Part of a small language model's weights.
Size: 16 layers, MLP 320 GeGLU.
Each number is 128 + 24 x the weight over the matrix's rms, rounded and kept within 0 to 255. Layers, rows and columns count from 0. Numbers have three digits each.

# q: layer 12 attention query, 256x128, rms 0.0498, rows 226-255, columns 64-127
# k: layer 12 attention key, 256x128, rms 0.0496, rows 226-255, columns 64-127
# v: layer 12 attention value, 256x128, rms 0.0491, rows 192-255, columns 64-127
# o: layer 12 attention output (transposed), 256x128, rms 0.0612, rows 192-255, columns 64-127
# gate: layer 12 MLP gate, 320x128, rms 0.0719, rows 0-3, columns 64-127
# up: layer 12 MLP up, 320x128, rms 0.0699, rows 0-3, columns 64-127
# down: layer 12 MLP down (transposed), 320x128, rms 0.0709, rows 0-3, columns 64-127
q226:160136153116137162143094139131129083137147124135136100130097114110119109118122054159118090140122161100142103104156155168154130127150139162091124132117146090152151114088121126101132112091089122
k226:156115116119103137098088140125159073133147129081136125139091126121182103116111111154111118157117139085117114111163146101143109166131173188116111132124133109129100096104147138153122171118090104
q227:155174136158104193122132146178128121076114134116119118081115093099121120096144130089151091149107112100128118140093111191107119126091134092077136133140135149139091195155145138136140136132155140
k227:122129125125109172120140152137092096145150130112108132144108080124122152103084085102119106128112078105080140103121169145155139130126095088083133147088186115125111146126115153109135159120100166
q228:161078150124133090084154144099138130144153130144172160104155119179132104148137139075111177147159135188162126113128142133126113136141130090137142091087146107131113127150134075129107126103138113
k228:123113168115101126072119143115128159103071134132093129151145179164142101156167118094116121148140134125131116129121133136120106136114130094119137113129128141146160130133103150102143130093109121
q229:083120119146129139127133078146081085140119107142127127109124114115138134146131110090116154140135077114097103087137119156156133157101160121115140132121135139112087110180138090168135115117134157
k229:108116147152127157132080108138130133093122108150118136156126121150124137126114156134146148136162087162128150144118153103104141143103108124131150163095079119109129132109114131114143137122088108
q230:125160102177110152116121135098136154101157189091127100135128071122171128121106102094131130088107083080125147116143134137146132143084095138133111142171147150112154155121121142149179113108116148
k230:154154115137136129134113137098139126130181119143127078121134126094156111093112138161140176127097104087102131133116098165141111157111089161177146116126157146139112154102099128114164121118205138
q231:157126118141093132101155159128156138139075113080100127114108152145139141091143161161164123128124116123133125169148125133095109120112154101091133112105125125170107168143145116104124093127083169
k231:149131107137112120111159101118113129150100176116102111119113108178146149095122139120144112111148139096146136117181113122082154103137132099057124099175167163097139150159119077115110114130097158
q232:149085109158107148113203114144100153086170138171138102173123146094137111109111153103067095103097160129119116127119109179117151134104116143124087136142154167139156090156139143121136141117123156
k232:108116132118100091125163143114087094159153160158109106128146083091167117132140121123123101108110122148158113147106111170136144108085109124140122153120138140131118115154105154167069149138154102
q233:136082123156126102102139155112120131077140110134138140140157112153131167091149157109129136161160108113142076141094086149149176109110085161131117142143093142095112115143098154146164108149115158
k233:106138073121136134153139142109109098098122119148092144129153119120075153099130115130091165138155096126091143157078111159129154077146042160107130131121124138125117122178098155105179074149116137
q234:157152133101123108108133118107123158133129109188097083126132118104149146155106147119093133086141136075165100139139142173153131136138146126110168136119112110145133116126149136132123128160094168
k234:113084110141154145137140153125153112080135153128130101139124115115125144152139156115084125083096107110142128159156173147110125155105128123136161126101105137143136112145156100137117116118111177
q235:075118090136115105102136128141155115161095103147119163146120126109097142105110153120125136124086123132146175120133133115157134164158105101115085158144088144118084117153177139079120113118095143
k235:091153107085127154117114093128141139145076148114157157134091116137115103134083160146113145085140146158168140137134093117132092173105111120141084119122159165156146167132116086120100085113141145
q236:147129116080130157139146101123087128091145108124130160116117175143158096152137094123092130110126191118139119071118115130131160102128146125121170111136137127112072124149161155162134087121123078
k236:078122119128119131111116140146078093075148122129131116176151121111181123115099110120159082107098128095146136084132110130117135117132135140118111132174148114093102071132134122137095082139115106
q237:142066147150155101163104106119113107105113140207109096154124174118133123138132117134137123148125149125115123165132117135148135091163107100109152156117133118167102140172098100120130110129193131
k237:106114118106170098165132131117134099144101128086139102165141179121122118113137109138161121127151144095117113153114159140113112120120128118117128122116110109127099086158128080160133145098121127
q238:153130134157128168130166096078120154145139068109160143070125147106105143141131121132129113110131100163126132138135111079109175102198149137110154108150072118136102142116077131122139119119113135
k238:143141100164117144083176092057099153161135107132119100141142157151134143099118096101152093144137106104136135130130137133100144095160161146095137138131095136109123121150154127172121114159156129
q239:106144109087117106130134128141126142160129104139124127134127126139148131187112138096151115096160134186139165110148098149081130128148150144121096156122087148128129104156089132157109099099129158
k239:132132143148149132118142125120125140164143123150128116138128139168164123145114095119174139090153101182116132121118122148119101120174136167140108158084110135104121079109114101117106107130073130
q240:110145114133092128163115105132104160132148145125145140128136089159075118110137111146093106113135154087123153127110144129157142133128174116123140099173137148125149155102143134092088115150128127
k240:130121125130107104167126135152081131109141116102149131109133116121084145147117157155137121107067096090155119066091190154142157183158112146176150179117089112140126126116178159124090124152114121
q241:075123068165124146118117162075106105141136143115150101168145111155127145103150091140161160094110117163181118099149116152126103138127157140134108135103162130108084097122150131135104115108119140
k241:174130055122140137145133151159128163123124164122148115116126133114121129121071159081145135123129114181183132133135118117145100121107132168107138126133113131116129132117147159149138122096140119
q242:140140116161145133095137158083149113122125102131163103156129109101121126120098144093089104115149111165095159158151152124144124107124178203113116106096126172164109159133139108130170130085126125
k242:151158117095086130141166130086132134143106165179122106121147109108129113137154123086144077109170179092116167159147111121129109190109126140185141129131125098122118125189143117147107155108152140
q243:129144120106107184132094060153106136133140138132117113121100123133115111085110149130079145136129087135147158127150134131103118106097099152129160125123145158129099114102124167141129116132112125
k243:118094104128101163107116122132092148108141153176147134119156158124136127112119152127154097080100115117133147114139083090158131131155095113132157128118109128104127132103099163135149106092117137
q244:116126121133042137122181105067117087134091129173117093122138117106156097150160099118117115139137121071112122105125111129081170089158126126131099096157196088119148126129112161156153163149172131
k244:141096140163093106135159096125185117137139123137139144101144135111102138168097103140103123164122086103181135152117131135078075094138080147132114086119155107136152127116144172126193135156087121
q245:128125130126105105117123128100119110161146100109135145143103108126104087109131155162171114115088131162149111146163117144099067121153134147119143175151153089107128139086122105125170071135149153
k245:147107097100112137138125100116089129142132098078155111134105099124111092113177141099134175102126180114137122121134121127146088112157121176124113125175110161147160156132127113163141138114130147
q246:185099123132109109132075152078117109095141118097110108122162130095130122135127125118089102153111168084107098094157171098135102150113120122158175162143124157112114143091142152113130102154142128
k246:113177142167168123111127171096129080108122160154189113121144147146131163072145172111118109140136098105127119087076124145105134119141134149116140118129140159113087126115124116170110142092126163
q247:181125163136168143135089165137102114118106130121155182153079096116108131103150134145164166159153181119130173094129109153147111127154159118128140162149102081123139147143106087154144128106164144
k247:148151165130171149118097132144105139087163127090138126100114100094109131145164148079158132128125132129098174119140124131122158139146117106130148115148098098143132093164104109219132135099090131
q248:135130136100161115119141093115134161149154175106111160151121101081130126149132106159099119181100140092127156128109126154156115115138130122135132100121109122139121150162160149140132152136111150
k248:149131140121144145119091120100110120124125157156136099144165135112118152157141120202085128123069150106107125097089119111079122119106121103113138132136126125164118116145142148123122190168151119
q249:118133131113132128157174112105139106168147125115164110146126107170167148086160107146141099127072096119148060103123059114122082134150091112149126088132098115129165117123155135089124142107163141
k249:152134131102144129136138108127145124123117076080117124176069161124115167125150113152137182089100143120147121134122102112171146104107113125100081076106108123140151147128150141115101139110173098
q250:158096108100115186133142137130120075129119183154111078152186119127156062173094116128110110127158120085105101135136128087128179141137173101094156136108137134086117108149148138153122119095161116
k250:062144139151120089123134119152137066147162160156117128123148163151163148140097093146164102147123073129076143108115136112133122176114104125077123110130118045180107098154162113143086099112131130
q251:099149134124097133172104126088115118068121089098078119130172148103156111154101085092082162103169141163131082144142143142107180122132177127091139132142165138146107177079143139167116114151125113
k251:090141107147074096158148133128087108120113102130125114133192124138139126151109141124119139131137107153152129095120184123099115119138124148124130120096199103162127127096116102157127151129178166
q252:142125131200127093131127105087132170113153125112095147117133112145090119095082130165139185165102069127123069179145155120112150155131138157157087132095120124144119145177105098132133125106111147
k252:121151095186131177132131132120138179120089170128145116145082159158128097123076098127078175110197158117113127149147115141105158163175137092146157136167090129095087138176121131097193111111147097
q253:088178139112165069104139155068121120156142062119138151140131149180140158098167154145133146141108123158121165160137136117113108157163118115097128139102053129110113131174101153148131096101112164
k253:160175109111175136116140113073120155137126149147161145148118162180073143113116117075109163147121110091116118136170112145133075157146186108128175109133093163113134135137110120142140129187110158
q254:148108101123129137078146145125115139138091129112102158088160121135129097103136139072123176096154168150151134176149136141146098111145162129117149122163118134127103151126081160125098100175099043
k254:152110147141142134117110100132112088146160162183054141140141132130130109128141169078112105147102095155165118103134144094152133090146135132108156125126169118146164159149074152095116134101155109
q255:137114128140139099140190112176070151149132151133108115142120090114136152144135102142119126111156114126096070117112118140134087100117107120149125157104117116132138130147135168155103146123138094
k255:126131126165141108138156132192107093126115130160139120144068143103110081139127078091124123142140111108119119090120126125165142109068152125128118143101115141168117141122112136081148113128135139
v192:106181137160115136111111133070151080124106106129165103134132104175131110128172110117081097076129091136130141158139147155143133106147125129147166110128086138107133148169083138149088150162151070
o192:153128128143098114134134108133123107126139137121143154121129123119123095160144106196176164137149158102132121079106154106117112164093163129176092142097118141129111120108161117175130136116136151
v193:141090129194135147171108093134151129112155119138125126105138134119126102149154140144114130135160119112152143122082080106127098126115143109130102117156146101189119144158146148120117111134135122
o193:111140149049106121094107142102125104169126111142134143166124115115115117151102130082116107105130110159134129140116117124163153160149127143167114097156143127143113123104109112143131128157102136
v194:134170120129119114154125116152130102097152130159100065100076144142150092117148127120155128111145127104133127153121140146121137138138112162151106122102115180107107140120119157114105144156100097
o194:108137105180127145102110150166154134130126139076172160171143111160108105113117149156151166133105111116085110179130131138141133120110138135129150144121136093105135118090186126112144136115102124
v195:143124140094130104117114183125116111157152105163118113120194111141125113131106156111107125101141147087100123127096112097121084098106108142140106090114116143052117131104113156103158152127110102
o195:151137122119132143125103098132141180098151160107160127144132154171121114112123148116164124130168108132108161149158118164116100099162111148128132141156110082124089082135126128115159151113125122
v196:116169123106120125125129121136159126115101117138084158132134138156147154153102173146098133097146168109119099125135152100107133112132110170171143130173102142143114144213110136130132163115072086
o196:156128114149133103109117132129069127122128143136151105156121089119129083117194102148143141165118138191152124132151176113123157148108128123081131139145162139148121087090101141094100128102141142
v197:169093121132130127105117142129118156142126157075167136136129091101153123109117157125131159104135140101142130126104161110141141118119144153105146126116104122123136110154108135106121149148132107
o197:121123128105143133194108144117112148107123125139115115134134105117123099162110107143150081134119115142129108133124135143079108102151093159107119123141152097114132130095136112135167109118138132
v198:157121127118119137109112141135111119173098107113205122141129128120131176129141092120131149181124098161115141122097154139124143117127114181135101118138131121145126171151130151128108169129128088
o198:131105092121145097150205132077087142071162132118122097149132133115148102100146119115148152130113163086152090158165094145117129112123103148132092163138098182132120094142114143132136101176145130
v199:111117123161090136150142169104144095130144117143111155127131115144084169151114124142146091128092159132124157139116102129119105133106157112094157174092091183130122166070141139129103163120117088
o199:116132148124126144122179102129090135187125121089190140119111122161163102108141127151104101112119168101161118136178109146106147094160086107168080108097133126145143141183129115137123133139096175
v200:153153135124152113173149148147150129161173111141079071129140141109076106147116115101079119156135127145108116099133113131124132134064139097113175108123127103114143118083112128097145139145150109
o200:132101151148127076081130125106170142153126162126148136110133124108131175108107085119168115093149138130135147150132115110087060126147107093151119128127137140130134151154143140103101112143109085
v201:157103092110159094125145137076104140107068130101170127126128125118115122160126118105128153135117149135128158147116155093146086099125176109129148097100166122133123126153116145103107144157099144
o201:119130093152121084150158133125153153177157098142103065097166161091117136153099160157129138122141104157144151078146135173131119157142128086110113127145089153124145113146133139136132081135160102
v202:173172127130125104138144144123127116112138104131143102105128126090124129141148131129135154100151118144134139120104117102171094110088120145135152108083147104130120186155124158065116132104163136
o202:127127126150152127119147126092128137126148140124129173119162150160153132155154118105128182128135143175109117157126112176153091151130119130165114150112160128134193114107137145175172119165122147
v203:194107118128061125098105128129131135141098092062141131126135102115163132124144153133144161098120123114129132125101166138121102087147111136169132134150136051136119136117120157100081101111134094
o203:138117072134150116153137114098128136106140148160135098144153138126109178197161143141090130129127136126129121127096106087156128109108107133117141090126133156080150141101129106138133163139126133
v204:163135135153189122176124135141128151130083163077147126149145128142100120144195134127153111112115177118145126133117143060115124124138094129140110094070140096136150109175198139136087103116128099
o204:139102123161085130159170131145149118125169116129128126106122108168164112158136129161154157122184098151169117107156164112117124154151155114102120128137151141136173121089107084113119162141089114
v205:127136140108174141122101078141181139119139137158077147119115121126111146136125150115133131116102176133114101154111129102116177121107107146145165105161127120127170085164126084133072116141149104
o205:139148123169077147138135152159150095155125114143161133153120150110180136122144126142121094117127115133128198123146174107099149155145148124107108131129164138138142150093126146124138156125099128
v206:143090092127120137106145095136135139114168131115121072133119145146131142118112105114168114144154136134119123136142200129141143136117162159140131121123088142088116138130160119148112095121077131
o206:142125104133122147150106123126075135137095129159148143136137157124108120055141113135105179182125124030173119155115142120085159166125131091116124111114173104145154122104155122084124151155147140
v207:083181111091157113165144078148158148156146108182152126097171143125081067100164121098163130154122119102102128134030125100125153121150143118101145127108105123150148146125094139148109117097129149
o207:161115157173141083088146135149146096093101170087115147153116155138114138131128111083087114129153113177120077139136150118167128147151108140166130207113192150165123122109131111140166125146127090
v208:131134132164111101144113134134186111155119106140099145127112111142142141137118141062079123132117112078115141136133108108077101138131139178137147074132109115142117133138095092111139112127148165
o208:167136158112160120132137109110160154128152120142121124117120130146117117153153145141168164098126128136079153143100117097143149155115164115118102160126147122126149129126115121139141134128138127
v209:128128116124114124135165139064124106103114132107113118182179117101125157108143101123162149120127140107121077112119157129109160146121120155120143107092143135195145125120141143160107118093139122
o209:124118108127141132170165127143129169157154104139133146124088157090151125131137084117126140152153154143171082147107125116119119114118088124105147127119133144078190157122135172111132132120126130
v210:096137124137167114195089110131133148156117101141155134135145113122094131136156140138150116140101088120158167203142107082177109118157160115125199140152165106106113160114130138097095165129134148
o210:151165164123147116122159136160163102131134173097109100142132161159166146136057106099143156080109095151120126069166182100115148154083120092182123125188135140152106131089126106147111104179120103
v211:138140113165129144135116142112200105170128151118130125154083167121111106135088160140133119115085088149127159145134153139183118093146117123131136084067147132132151130104090123134158083118163110
o211:093172133139143201152113141114107132104154100145137138138158098116139104106087083078167195107139157103109191103138113139158121107130146133106099223135099110170092158146116114124132179158101144
v212:142144113100131159128144130142088104147132162169167115114120121102128152153089092104137150136118103178114123108124154105155118128164131126150123080113157159156120121113139155099124110129127151
o212:100117113142151120126200126099138147153150117094074144123123119080122119126154115118108103154113099093094140119142112153122105105127139108098116145137098112128116121138108089137140121128091125
v213:145153145099111171131115127144162147110122137135139135141129121115102119139154165135144107107152082107123130161132171110110120109163088162090137175132117147103137131145122157127120112136107159
o213:132113145177127168150134092097124099145129147114121123072138129128159151095110121180100141149114117118094149109112086173122157173115114133114107118136166148170092140126119121107203130158152148
v214:115141129136146139106091104154122124133153111145156118107141119166116081120107108129164127101123128151152119120102079090141149145103094163092156147118126129168134143116146071121141180103129139
o214:139143184154131124142140111053138116133084124157111167153143113146119153136151142091114136094184124141122067140128164161088113141087129126137148154114148149133102106171123122105129128093133156
v215:120181108112134133085126155102140164088120072130108118161159147114087150130138157139172135191095092127163159096102119149120136097086122154098097106107128146141145136183132144125153114124125124
o215:137155164098100149152183095119089106113164199112115133081133146067141113116145083133102121147127145116075125141104102174123143119140092139118122121126136168108119138138183159109131134148137117
v216:146151131154114136112115128133093147084169127172153125099134127184146172115112139141109092154149123103144117115153080148166108129106159115140131131128099086134139137117152122101135123128146108
o216:135139129078110171111119125127141133181100136085118137152154116155111136134117135115121160144113168110148104128110145082087131134106141130147142126138105141160113111137153138151084151156123113
v217:120158140149104144147109102137116133145130100109099121090067097192127165119165154126098137134168148156128138109091138143103091086112128151138114160142118129150128123152107104136122122142109142
o217:129094165145158127123151130146091097177149124139156151129146122140123122195137169126126113130105132163110120121132115155134135131105182094141133085131150162075113142172130152121152137121123102
v218:153086131138110149095112114096074127160184146148097148110133165124140140145152129132111167144114145132121102114128079117114141108134114162115138155106111164112126166137194140161102129120129181
o218:146149149082157107160148105137156129083049105133188080146107123143125157130078097102112125161140133133137082146137139124121113097116116107125117126101131165150126115122137150068121123163108138
v219:155112168091122129149108153120129121108105083113110124164141168165115195174167126099117118129131143106109122117138129166132091140127133122136086104152113169140107125072133124140139120136166134
o219:095104109116147087122058122132099130109122151125140095073141101109131100149083184188096128091122115131103170115069109120127099106128152145116143148132099128088158144168118165132126151144133131
v220:121150116117115134121121128107143119156134126074136111117154096117124128162151114137110094132140143117146126106123109174130131130139162166094089137138134128133126135142115134129111149130140153
o220:178161117089136152127158128111122159146142133162141128139141159091148102113146147161144144107101142108151145156129124140129139126099134125151089150145110168167138128108146109098110154125123129
v221:139113125126103089161145097104115117134118114153145154152123099138184160169117145144121125145118189105148167141121116085178137116140129127135144162125145095143116175166138093130145123137139132
o221:091135088146164083092129148156125171154097105125138063129129124128098178129110135092112125089112132162129082116108161134139106123114137167121075093119073135126115124114109133140104139130127127
v222:112120132094113118118121174122154150130119101079095124147150136146132130090130110146100135106122133162138123156073134106110142129124144165132144150123118121095127099204161103138103157127123109
o222:109168119167112137112118140160123118133155113142117120140149098103128131131095127093101123085152138116135091096152162126143097119120102113132133081123185131098144144100130118118108111093106122
v223:059147146123091123157155077112127113116137112149194142143112144157140112054111086085069173123103103077112136138168126139193089092114088121098120153117162089109111129152073100100086130092158106
o223:162117114202125137102110132126123117126085148135074095166171137177117145121126139094164118089115113151086093114094152145131112116144139087119184128109106158123080190108081127221168118185162116
v224:133129182125131131131081161136145099093106109154126153116103164207136163157130138082154096133119119083141171093174133170122086097104078146119142126102121138150124131128120113045178174135106098
o224:110126171095110087122151116082131086112129152137174082090135118157143124162111121134177208079166088144081155146068120170120110127136120139112157103156040166059096129149126117151159152106129169
v225:126088086147132114125145131135126158097144112146086147148163144134130094129145156152153117094113146088118081087162082113124149110124135185143112130092093155095157083127105155099121166127099131
o225:141125129133109146142117111170154143106137149141178117133114092169115139097158138122096145098140140167130129091079142163125138131156086139144151158108158114116124125106118125122175152110088166
v226:132165125155179139128116174110085153079109134116097101085106119115082093109149126122119161151136182162145128100162162130123139158148116106143099114118118106147139153165130148116097095129130118
o226:107113103144115162102097139160132112141123111173137171143138096138176139134154141141138127162116085142179130154132078116140148121109128148140119113135128166100157097133107135144140050127135130
v227:133125082139104155117113093144156109112116104134211102156136189143109129102164123152085117148103156112101160077139104173144109121126121153125186117123157172136138104108105126109125165158104151
o227:109165085129097152114134158117107124136180114085119151123122125180149157110132121109143163124108143131138128151181130118115094132136086102168121160098123146093125158074114171167128135145136149
v228:137129136117118164124091155129126136173151113101155156148153118107096178142111110132122128109134082122155142144104146141153154123149137113113090132092133133121140128135133139084073122106135068
o228:114115092113146133162126127154086159156160153086096088090141112107163116131135187145141138145127180071064102083104148105147122107080150111159114126141096134110116159134120090157161131174112151
v229:164106121122162146120149137184146111130151158170138096175099121144121143122122117185101151169137116143153186099174102110116150128110147167066144138155115159116105162118157131114101102101130073
o229:159190118161081167159078127099114071115153153104115148121110124126116116064128097121171129163101121098179085145122101089148092161171153131137125099136112129111071075144122110139168098149093156
v230:126162187133154124186118082133104132103170159125130160141164143163139137112101167126143140098094177089113074124177160113132135083134167115133172113145125084127144125136145182135125124082121140
o230:082152105109145093108108145132178094106120147105168103111126118171144141174168123113121123119158121163194120074124131134130095191161094134112123145141144092137095150139100120095090124190124118
v231:137157096138145117089125084099093088135124138085104182148092158144142111104120169113119092087132141096096125140074161162181068121146132156153130096146132117140091109094094148130148143137137150
o231:121107092113138145141120141067150157070159097133174079188156136117164092142140144108135163132088099142128126098181115103091132128155112109105116149134051067081142145120101157124140106130140148
v232:126073083078092146103117160133133112122112125115132157159137111107129145087102074102124132157142140156124109119113166150092101141097122112091133182065131114165150133086141134113108171133167137
o232:124105141142138137167141142119128182103113107129157081087105166131159156154146077180119108070118124107098088179143074131096135104154125115106150102162130172115109113194122164167122127141101113
v233:134153138160170173130099167103124123141147092160116121099121142122126137138162146112141118084123150108172157146116106100172110120080093113144099082145127063114143178123077123093120116099108168
o233:179149182112130150147152105121156150121158195116162146188138096147177115139132146116140126134152090137104154096136152091140149118134057140170119133164124154102116100167098102151165133174152121
v234:189164115099140124155115124110138100132123168156079104094091087111120155148115139136115106114153107108121135131155090092144152127135137068154109127113099169170122126116131128104158214101123137
o234:128130143093141098103114113165190117163103131077106131123139146117130104104124167169158172176140122107090132147115154131124091170128175104119119143128152127153136157171154079150160133113083095
v235:092122152173158124123126146125128127145146151130113144148114109108135106128127125144154076143137123160129114146170077131139122108161131117125096067105138140125124159084099107159074132122144150
o235:204121120103113146128163096126131140138073121120126132109113128143141130111117117116164128131085140111124142091133167096140159136117117104159130172129105073101127142130139107083102120109128114
v236:124078130120157121165129130116119145088094121152136157102124125134105132101120127092150141155095105149138118122179151120155129129162131113109140176125138129139099103107113147168147133089119119
o236:078148131141128100070083129137174062138123139126104134095166126110169119153134075142104109102151142136114126146110083147133141153140147137099140105098104131120139116164111125138138138123147157
v237:133164149132128143133131061126106101115131115117129145194155133162080154155105124107104109100188171103123109119145114137131122133136122136148130143106140129146130131104095144113109150120159137
o237:095107134128169081160101145118087167125130101107127088156106126174115099126166126131105136144124114116146109096092153104133108130116101135123160126144117118172159158115109126148158129166117105
v238:107136082116155122123128137131153134106137080138159139106149124148156110120064109141095110133107113101107153176120114110117153156139121116140157122137076176144157113127166114105117120159144172
o238:136127160144142148110096123144129114123180086113063083131142087108105074093119114126117124131131107114113085178165152116091096139122120116117097123072172106131154116080105110129139131138108133
v239:142115111119123168180140174145127133118172181144147148183092134086104103179108095112141136081128140121092133169151124117125155103141146088109169152129154137116156117124123112108116125171079124
o239:112133094167130105148143134142138166138128114097113124080130146126158145126096120148160139120113100127116130109140137071126117141172132153142140147132106127141129105137124135163193135119150148
v240:117140102116140105159133119142123155140106116112105107148139113138136114144191149141132150125142095092153146094100161097128115108135133139122116099169152129114127109129132142136158154160074106
o240:173119154135125130103124113155131081116129174111155146125121083143108100105125138122114144139163121180153143154167099147150160165130126120126133101134170127135144121081170109085151115087167105
v241:155149116145145119088105072170066115162135157121097134117083129108162164094095144108063152174137113143166140103181132126149155129158129150087146131088137157066088115139164118161148117154091114
o241:098081111147114136140110120102134129111084143147122141144084205115095142124112143080160129162115176124159117111109158159127152110142163125101143135146168074161090153130166116091096076117141167
v242:124089128116125179076147154104123117144143089101154080131127152142138140097139154133118118139120157139146163096107068126111085157115088133125167095124108132160085137120076109095139136151133157
o242:142081164087143129171134098085094093144163112128104166097154148125113168109108086111148119144125121121160108105118129170137151097131125215118077151097126114079128092126147166143116151131134163
v243:135072157112119155120149129144126113082161150132147120119139107128123107115129162098137148105105161140154094135101110117081113118123137147120120155116123126127104134157183122151126105130087179
o243:106160110140119110128146121179124129169114150147102120102122132113110183147072091155117120112167127143094135101120149151144149151184135142148146107166112137112163060089102147125163137127119153
v244:108111155215119128107093092126141120189125136159124121111106111108147123140121142143140095122165123118141088145107145181184190121097122151120129139124101137083102142122099106149121162116126088
o244:160120127093132081166124115120112102105083146102156184165078150149109083131142164119174140134129161131131127104127174125132099108093160125178099104122145120149141136141148065112154133090142111
v245:120135107119124161110105121118080129136165078132158138166142144106121113131152109118143164145101128145130148111109130124089134092162109106147119083084105069153165136108072145129146134144148106
o245:076147117107116160113162098159101156063111133116134130123129144136135096156113127095135131081163129132151123106094138160173139131108087156129111147105154158158131149146108155167164115098125127
v246:114099146133140145137070141142132127148136152141096114131122144106091102116117150109138117102123143148113146109169063147114135135131103115150125094155098129103144105144133157116107136151139094
o246:137139085111092115151120107103145105131121142151139148137120157141119117117135141142132157135103085096185176164125165115105115142149115134122139127149126135105092151130130096102175119095105132
v247:104098080128125162128066161159087161104141159099095101152096181155123136135159126134112125137121125148126103125134173154109131152128130123144156137095164139109137132058106125147152066131114105
o247:090145088112147172160097167114103151168145098148143144082133075137120145127132137128126115097141102113149138164148093103143138138144135104131130168153117188125069159151148166115110147150158145
v248:128142116141121150161114163120121133147112104118124121126133110125157167153120137119162120154156106142151107143148115146140111146142151108150090130151132123114159142105096149128143139141110117
o248:119091147104130149132155111153117143099127180141120129129133101100097126135093144172117104100110141088136162128109167138111163159124157130119161122125146127163164172185128156122130127138122154
v249:142112149167150108148143112130144082121131137146136100115119197099108107082144110148105079180109097114104122112135119103136105145122173110116136131114069140114133096142082124142134141128145119
o249:139153144101110094082134139109179088134104099102133170144136122130109149106150130123154146101072135130133143132130094149088167129128119132089087130106117136167099149174150095109146138120143139
v250:118165132096122114132133130176095102177139087159115111129135145137121111134104145117156157097162146166103163155108137137146070158078142116109113103105130169115090121114105110164124176115160124
o250:124092145161180120166060120127083114132114130110127154171141121121116122086093090080096147115100129140099152142167144149159119097123153145172118162136139147133136098166131150137134074110126130
v251:180097098101131110144117103173150144111155130146127149106110103128138125133128112129114105116090141122125144129099140149125090131129120151138114115160120112149113149121139160129128108142145125
o251:116114148155120106075134143075131148100118120134135112112134111167125140138107159160122145147139080115117139177158095084113152163137061151136125065130131117114149108082135146091150165112078103
v252:119115118141136133113140128156109082154176141162146137122111118153127114129095112086099152137146119147088164117099135152106142145170147130093159146091123143166121110133128126137155178101134148
o252:179121142110130098143136072098126139087081107123110059175112133091123146140129109108138155118114143121161096150140087133114100110099142143121128120119111137103104125199130092130150155135092145
v253:103121136146141144154081131119150104107119179150151127133172144127125154117154132106091135110149149137116173130153142112152139098162175106103120107136115108149157100118171106106146154116119129
o253:139143096093103122078099106141162124170119137126127050137106092115115102142055144111143145120131103116147110133136127139146149134141119086156143128140125156151115115179114130175103124111166137
v254:115161135137168122130136114128116098074113106103167075132151089134092171148103137118127126171132134162152144135151121091136101131089107148117125088130136093114132155088069157174144136095129118
o254:154146160163120120127129100095110148120131139155089183116125168117190109118188123138135161113110152169150158105137114168112155107156127117101132113138141140152105128188160157123121146147151110
v255:156116137092161171099117123121105151124114107110144134165153131133128151163155135079111144155148127135122130098085139131151153104127099155108081168069137112128154113075119130110108139132141176
o255:141105111116113146192125112103127140121138173154097076104068156122140133139115148138134116131157130141138118147127129172106098125118111106127148115132127137105166130154133113126172160132124129
gate0:130136147204140133092140122125110118109108129139126137102114087145081117152106140139158137150110134141163168099115110115146132117093086105132186107120107146126170141104139153114119114146130131
up0:118125120144088152091086150128092186137152141084137098141144119121115125113140100113116161123107120119133146109113125201118141126134078121123134116104175099120139111130132129135097152102084101
down0:132151136096097153112088115129116095115110121109109127125160145146165107113128078103137116111150121111114127155120108146106126114158091116111100156157133097136120127135149131109115142106165104
gate1:130109169171066131137172174116109165090160124116123113135102167118152059097122143126121117146119071108115114109159143157138124148123131111148134134097095124111128122174143117153124109124120106
up1:129125126095140086060107142144100163122125178131119096135111110111154182140170145151110126150127160145177058141109140125147111142074089114112150125153096129098106140111133132146137140131116130
down1:141114117143112176090091141107141141156152159111122143106144085098146088144142173077122108132139133133084100153119124133198120103150135142102151109160150106128151113130149134106138130138143156
gate2:129177156128137097151128154107097124133114083144151106178132131103109119157143089137118109110076121131125125115113113125122155064174130109162129097078135160115133167145122121134102113131096126
up2:140157114137120140135078104122096139120162150182154108133132140101132105182161154141132118134150152122106138163136150148136134120085131152163130102154155095128118155111165069137155093120136136
down2:123119108144156143090135183116147121126153157155096105076177103123155153114135099152130132143100118110109136123159167135167107092120153134130113108124121169139140155124117129146122148126128103
gate3:141099135143146130170157117095114138138120156157127159105149138140147099058167112145130106133120130109122141122079141101128149145107138122121154122142151091111127155120153140156133121121165124
up3:139107134090114146094158093151101118145105123159122135153150092112090121109123143118140148121100164097124134138150142128089108135127120115112152109106147153158125117082148105122127124125158145
down3:149135124118117093134116095101123128136143147154143124132168139134120126122160130100128149071095104139137144117069079107096122065158125142118120110166123121139095151145126130143095118094151125